{"num_hidden_layers": 15, "hidden_size": 256, "num_attention_heads": 4, "head_dim": 64, "intermediate_size": 704, "hidden_act": "swiglu", "init_std_up": 0.0312, "init_std_down": 0.00571, "optimizer": "adamw", "beta2": 0.95, "weight_decay": 0.036, "warmup_steps": 225, "schedule": "wsd", "final_lr_fraction": 0.0, "max_steps": 15817}
Each number is 200 + 40 x the weight over the matrix's rms, rounded and kept within 0 to 999. Layers, rows and columns count from 0.

# layer 2 MLP up, 704x256, rms 0.108, rows 187-203, columns 0-63
247,213,259,241,215,202,245,158,192,212,216,177,109,87,243,156,173,181,231,216,175,238,251,229,242,238,235,168,212,254,178,175,264,151,226,219,228,198,180,254,184,175,232,179,226,259,195,219,174,170,200,258,213,267,230,223,126,151,207,159,88,183,229,134
151,143,256,230,205,134,228,262,253,281,225,232,269,138,182,236,172,245,221,268,170,156,206,219,181,215,228,194,209,219,255,155,150,142,216,209,143,157,138,218,189,244,177,221,189,210,143,216,226,218,203,228,206,227,226,170,160,195,207,187,155,226,64,148
225,197,182,219,213,233,195,174,178,186,176,205,172,237,214,287,196,235,141,190,184,192,207,224,166,235,184,140,207,119,162,146,203,262,175,198,209,174,270,190,231,218,255,246,213,217,206,142,130,190,228,308,157,143,207,203,226,182,210,215,147,219,171,220
214,173,148,163,179,183,230,283,243,192,209,125,147,165,201,180,217,209,257,154,175,152,214,174,257,167,227,163,200,143,195,217,212,186,250,183,133,169,240,190,194,246,195,191,192,209,220,185,222,192,208,215,181,148,188,205,215,209,155,109,234,261,228,213
230,221,200,152,215,161,218,255,194,208,205,186,207,182,126,269,191,202,234,205,261,208,303,295,232,204,225,168,151,143,173,255,194,210,184,230,268,160,108,220,165,255,238,177,257,187,231,183,151,207,187,208,228,148,208,163,210,177,233,168,156,223,135,172
208,137,155,201,219,210,251,242,222,210,219,221,222,195,191,209,161,218,152,242,214,204,214,133,202,258,203,258,227,169,175,199,179,213,134,229,168,163,159,175,184,168,202,168,172,151,182,164,187,218,159,155,224,220,241,237,228,213,136,137,125,180,194,159
216,141,265,167,223,218,182,237,144,206,267,115,236,146,275,103,234,190,186,260,132,216,141,194,186,150,204,214,77,168,125,179,220,157,263,160,227,178,176,145,164,237,241,192,215,117,297,156,242,171,218,270,261,250,125,162,236,176,189,166,168,199,186,319
218,202,164,142,212,187,178,254,241,220,179,208,180,263,198,204,153,214,139,174,219,178,244,257,125,220,266,209,222,146,241,167,204,217,221,237,213,230,215,114,207,280,229,206,177,215,183,201,213,180,180,210,183,177,215,255,226,171,217,160,173,195,195,196
254,237,209,148,190,143,193,116,208,150,209,137,172,190,250,215,156,192,201,236,205,220,164,211,120,192,176,211,269,183,166,236,155,192,210,225,188,222,192,261,164,178,187,225,219,219,253,224,200,241,247,187,217,232,202,186,217,263,229,184,271,166,201,207
219,191,207,137,211,181,134,212,222,217,142,178,193,234,193,203,207,268,170,210,224,143,180,194,232,166,217,280,205,204,172,177,206,244,235,205,183,199,232,203,172,193,188,224,210,196,194,250,242,216,160,187,160,265,228,221,163,197,197,254,266,189,307,279
181,184,191,135,184,148,200,181,215,237,122,187,99,242,215,140,271,150,237,193,134,241,146,176,243,187,124,180,240,159,216,238,179,148,198,100,286,187,222,204,242,187,223,187,200,157,228,228,194,147,263,193,153,176,159,178,191,195,154,177,163,209,177,266
212,254,211,192,195,199,188,145,185,159,284,185,232,231,238,244,276,234,227,147,293,219,115,133,202,202,221,192,209,220,191,231,157,216,199,241,147,198,179,256,231,223,140,217,136,174,147,206,218,197,119,252,253,276,206,204,250,186,156,150,255,181,161,174
197,226,136,202,189,165,224,265,226,198,209,134,160,143,153,205,273,180,305,239,280,194,224,203,181,144,136,198,129,210,234,176,249,193,175,163,229,206,120,168,147,279,268,187,234,175,236,240,258,143,206,247,251,190,270,205,142,241,178,257,183,203,182,172
271,188,219,170,220,233,212,128,219,218,171,224,234,168,210,270,170,165,185,137,191,270,159,255,162,165,242,190,124,212,240,220,234,240,235,206,222,223,222,165,184,169,257,199,190,216,91,216,183,212,271,199,265,170,217,256,149,185,147,262,197,194,264,250
179,237,188,145,186,151,165,142,260,236,247,275,236,191,222,247,229,199,152,155,179,183,183,212,155,195,216,141,130,155,157,220,200,74,267,141,193,214,203,159,163,200,250,216,179,161,235,161,168,216,199,221,242,198,159,214,185,236,151,266,168,194,175,221
221,204,187,148,229,236,202,259,191,170,237,191,182,205,242,242,180,259,215,238,186,147,176,174,201,181,208,254,137,240,209,143,266,275,248,205,189,246,177,213,172,181,180,107,130,193,204,198,169,227,148,154,277,274,230,215,183,198,217,278,223,239,228,172
278,184,179,140,232,194,203,245,219,255,233,180,201,181,207,182,224,185,185,223,241,136,136,154,222,169,203,245,173,170,189,214,214,402,144,172,221,173,208,106,252,259,172,238,291,219,114,248,227,157,209,183,214,232,240,215,270,120,291,188,201,212,219,195
# layer 2 MLP down (transposed), 704x256, rms 0.107, rows 187-203, columns 0-63
209,185,186,162,31,291,198,209,209,292,227,191,166,184,228,154,183,173,247,223,179,195,192,234,195,206,232,212,240,223,144,128,254,190,213,236,205,119,224,262,153,163,138,210,195,253,155,190,177,182,181,193,155,222,236,225,165,168,221,230,134,142,215,144
204,200,175,308,65,182,171,224,193,180,234,129,170,169,199,203,175,181,187,235,144,216,189,194,212,217,168,133,195,221,217,188,185,211,214,179,215,253,211,244,239,274,140,191,189,225,203,107,149,306,220,275,188,145,200,179,236,116,190,247,189,189,202,269
199,166,219,177,89,198,310,289,137,197,137,153,229,159,246,208,199,208,278,142,161,210,211,147,189,208,180,233,239,187,248,216,209,159,196,233,218,160,217,170,171,220,251,134,165,202,226,229,175,174,209,233,164,227,208,215,257,261,187,176,197,289,226,181
210,131,127,172,65,178,178,237,270,210,188,175,181,189,166,154,208,225,166,180,158,174,270,224,161,236,222,263,195,157,200,153,174,184,149,217,230,238,218,186,191,206,188,100,175,152,219,259,249,116,229,192,215,94,156,202,299,234,152,221,154,263,134,201
163,159,183,223,175,218,282,273,222,226,231,193,179,246,204,147,199,276,201,150,277,144,201,174,334,258,193,191,211,108,226,213,181,206,153,160,160,246,197,173,173,163,242,127,228,237,256,208,213,182,248,130,173,222,207,192,97,192,278,215,189,216,231,197
245,238,119,188,82,223,160,229,223,190,178,171,211,164,215,205,170,243,198,142,171,255,162,205,315,213,241,146,174,203,312,191,226,216,183,224,192,220,208,161,133,259,110,195,184,218,129,230,215,265,196,188,173,214,167,215,191,202,202,224,108,203,152,185
181,191,220,118,173,171,247,188,211,223,295,154,189,221,151,142,238,164,195,215,151,215,193,180,198,240,203,245,207,169,141,243,239,186,199,185,234,181,83,211,198,218,186,223,197,181,176,204,125,297,214,196,263,182,137,206,259,176,194,194,225,226,171,239
177,155,245,231,62,220,206,267,168,236,176,219,212,176,235,202,171,193,236,197,185,282,202,141,153,207,161,198,183,183,180,169,194,169,143,207,245,222,235,235,208,204,208,152,236,260,153,223,213,161,243,235,159,213,216,198,213,194,99,180,242,213,134,244
201,232,158,210,455,194,221,205,158,168,193,198,194,204,165,202,193,193,201,170,246,238,241,262,255,214,282,161,171,194,177,211,168,226,217,203,186,192,178,210,174,151,182,215,206,175,204,144,195,200,149,215,164,115,253,206,169,189,155,174,184,205,180,201
203,182,239,149,461,217,293,242,221,162,191,167,163,218,218,250,226,188,148,183,173,245,220,225,201,138,162,207,240,248,228,206,176,235,250,231,171,237,128,231,178,135,211,225,234,205,153,161,179,184,141,206,189,212,230,205,166,193,188,139,161,215,173,267
243,230,222,203,353,226,197,208,207,197,251,205,226,222,190,139,169,261,185,164,220,162,194,197,192,262,277,264,108,223,218,167,243,269,234,167,192,309,214,190,226,220,178,224,168,197,234,106,168,211,250,183,226,292,242,205,132,198,191,168,200,129,148,136
205,262,172,178,248,229,187,217,177,243,222,190,216,221,184,225,275,202,237,272,166,184,128,146,171,256,199,186,141,110,163,255,177,209,232,175,146,242,177,181,293,226,200,186,146,150,173,259,237,212,138,241,167,205,228,206,245,236,214,137,140,154,158,217
183,143,117,179,217,222,183,216,171,237,205,201,185,76,209,245,221,219,225,233,237,243,206,222,153,159,153,191,207,166,286,186,188,199,206,183,219,199,163,151,245,170,250,160,170,224,147,263,263,132,212,231,207,181,227,175,121,181,179,170,181,191,161,158
278,192,294,276,172,156,211,188,234,246,212,211,208,155,177,305,151,203,252,189,219,159,187,213,156,262,188,189,161,214,190,174,214,271,262,242,184,233,216,227,216,140,206,223,181,238,117,265,144,201,305,144,208,282,275,223,174,213,186,238,268,208,185,213
224,172,198,222,115,199,222,156,155,224,212,184,201,198,154,197,222,163,243,134,189,165,171,148,268,194,200,159,199,259,183,184,174,258,162,246,196,180,201,184,207,165,211,161,231,219,170,197,280,131,115,168,147,187,287,238,200,185,172,107,205,216,290,155
215,191,206,197,123,237,203,139,186,199,217,203,245,211,194,175,214,167,223,135,293,196,166,184,143,204,209,163,259,157,166,200,134,230,182,233,216,143,256,202,196,188,277,216,236,223,165,255,240,198,220,214,165,112,167,245,247,222,183,223,218,246,149,230
216,235,167,191,206,177,209,203,126,171,252,193,220,246,273,286,197,188,149,105,139,219,291,247,153,152,212,171,216,204,165,152,191,93,226,234,228,251,144,197,165,156,317,185,190,207,226,178,219,189,185,222,201,262,161,261,139,248,177,185,215,186,236,255
# layer 2 MLP gate, 704x256, rms 0.114, rows 188-204, columns 0-63
242,167,156,235,185,309,132,185,189,180,139,140,205,207,236,231,244,186,181,155,206,190,175,294,236,65,143,175,198,118,242,206,233,231,144,153,155,166,207,180,215,223,251,119,204,220,294,160,199,106,201,189,200,202,135,242,204,255,154,164,272,176,207,258
157,185,219,173,188,158,200,226,139,161,239,259,229,210,216,281,214,281,186,198,207,224,195,160,166,195,277,154,180,226,278,217,131,238,149,182,199,124,130,203,176,203,206,205,204,174,189,178,208,242,220,175,165,238,254,166,180,241,164,240,240,204,154,165
151,211,151,250,197,246,115,177,166,260,193,189,187,231,200,213,167,199,195,196,241,220,184,159,211,241,151,232,260,221,197,196,176,119,193,177,247,229,215,230,267,190,250,146,160,240,178,215,203,263,173,137,198,259,174,178,118,199,174,211,225,127,205,137
209,96,198,241,178,131,216,211,237,260,168,225,188,249,230,180,192,253,150,147,165,246,116,221,185,187,210,139,211,222,235,118,212,297,97,109,253,306,187,233,207,245,222,76,106,189,219,159,178,222,135,184,169,229,112,229,180,211,131,206,193,176,212,177
301,265,198,248,191,189,122,219,224,190,176,207,180,236,186,219,186,150,178,235,185,217,198,188,176,169,247,160,201,160,243,220,227,232,211,169,215,218,236,201,208,182,165,186,126,256,173,255,230,224,169,211,152,203,175,211,198,138,311,226,239,166,155,171
192,235,274,134,141,159,238,211,173,177,255,199,269,183,257,124,213,213,277,210,243,200,163,278,272,222,225,211,177,165,188,109,253,191,192,188,191,308,99,214,235,165,176,161,191,219,200,192,212,181,174,203,168,144,163,233,230,201,199,165,235,215,227,212
171,242,262,229,203,153,263,116,194,185,177,205,191,214,234,269,238,163,210,213,158,169,159,236,210,177,149,209,209,233,192,176,208,216,199,159,83,164,218,255,204,195,193,205,235,173,207,152,129,201,189,111,302,200,170,184,163,150,219,231,177,238,227,136
225,184,134,217,163,214,215,152,197,161,224,206,115,206,229,234,157,199,156,195,235,220,159,224,188,218,198,192,286,221,184,226,193,184,176,230,188,184,239,236,186,158,211,223,284,251,230,211,172,275,230,180,212,230,235,196,234,284,254,191,208,191,222,206
214,197,222,187,155,212,180,236,192,242,184,257,241,202,176,150,229,238,202,207,281,164,224,207,259,272,217,218,261,132,205,231,225,113,204,138,155,177,259,231,169,220,252,195,173,197,155,245,220,257,207,200,159,226,166,201,202,209,177,248,238,155,234,213
210,211,125,126,205,137,172,203,232,246,159,155,181,217,198,154,244,244,229,243,153,133,209,240,183,225,211,236,222,242,241,227,159,219,261,137,284,279,147,178,258,189,184,196,188,227,256,202,216,202,239,173,190,180,186,170,248,193,195,148,190,177,168,227
258,295,183,218,179,214,213,294,239,251,208,215,164,199,153,180,178,226,254,246,216,222,251,184,222,187,243,189,210,151,196,194,149,158,184,200,245,195,201,187,239,93,171,208,261,288,164,222,121,214,213,217,183,102,230,251,182,235,261,209,265,253,278,187
192,170,158,157,164,160,195,263,200,236,265,187,215,128,152,218,202,164,253,189,127,219,225,207,153,212,242,173,133,161,218,195,177,272,156,191,198,215,211,233,147,139,205,171,175,224,195,184,222,260,228,230,230,153,212,227,285,251,173,245,222,202,181,215
266,185,225,345,132,237,232,265,150,203,229,168,156,180,146,257,172,234,252,207,215,133,159,261,234,234,186,146,192,134,109,269,186,188,247,161,185,183,198,220,170,249,243,199,192,233,209,284,152,186,191,213,139,205,213,134,211,197,184,182,265,177,212,201
268,149,191,158,211,184,196,104,200,192,274,241,161,190,194,241,180,219,196,209,239,193,129,209,217,152,209,248,227,249,189,304,176,215,241,225,169,201,182,237,122,222,168,164,222,205,205,172,188,187,197,183,214,190,326,197,247,149,181,158,171,225,252,218
200,142,132,172,173,147,139,185,223,204,227,164,241,206,249,222,186,205,187,305,154,228,226,199,268,133,142,220,232,203,233,221,240,221,242,166,179,222,175,172,288,238,208,298,205,232,265,182,136,160,217,173,130,213,213,228,261,204,287,161,190,192,249,226
252,128,170,172,189,222,262,202,131,192,189,237,161,166,145,160,164,218,205,183,279,127,118,203,252,289,274,196,196,213,196,227,245,192,235,135,205,167,243,229,268,209,168,184,224,167,170,193,129,260,265,102,223,152,212,178,227,179,225,242,255,166,162,160
213,182,184,152,142,207,224,180,284,262,195,205,170,185,252,223,196,279,196,175,156,202,183,159,265,240,216,199,169,155,164,217,116,234,213,196,228,197,146,161,201,208,272,187,190,185,112,224,150,208,177,221,208,157,221,224,105,119,154,239,228,169,215,286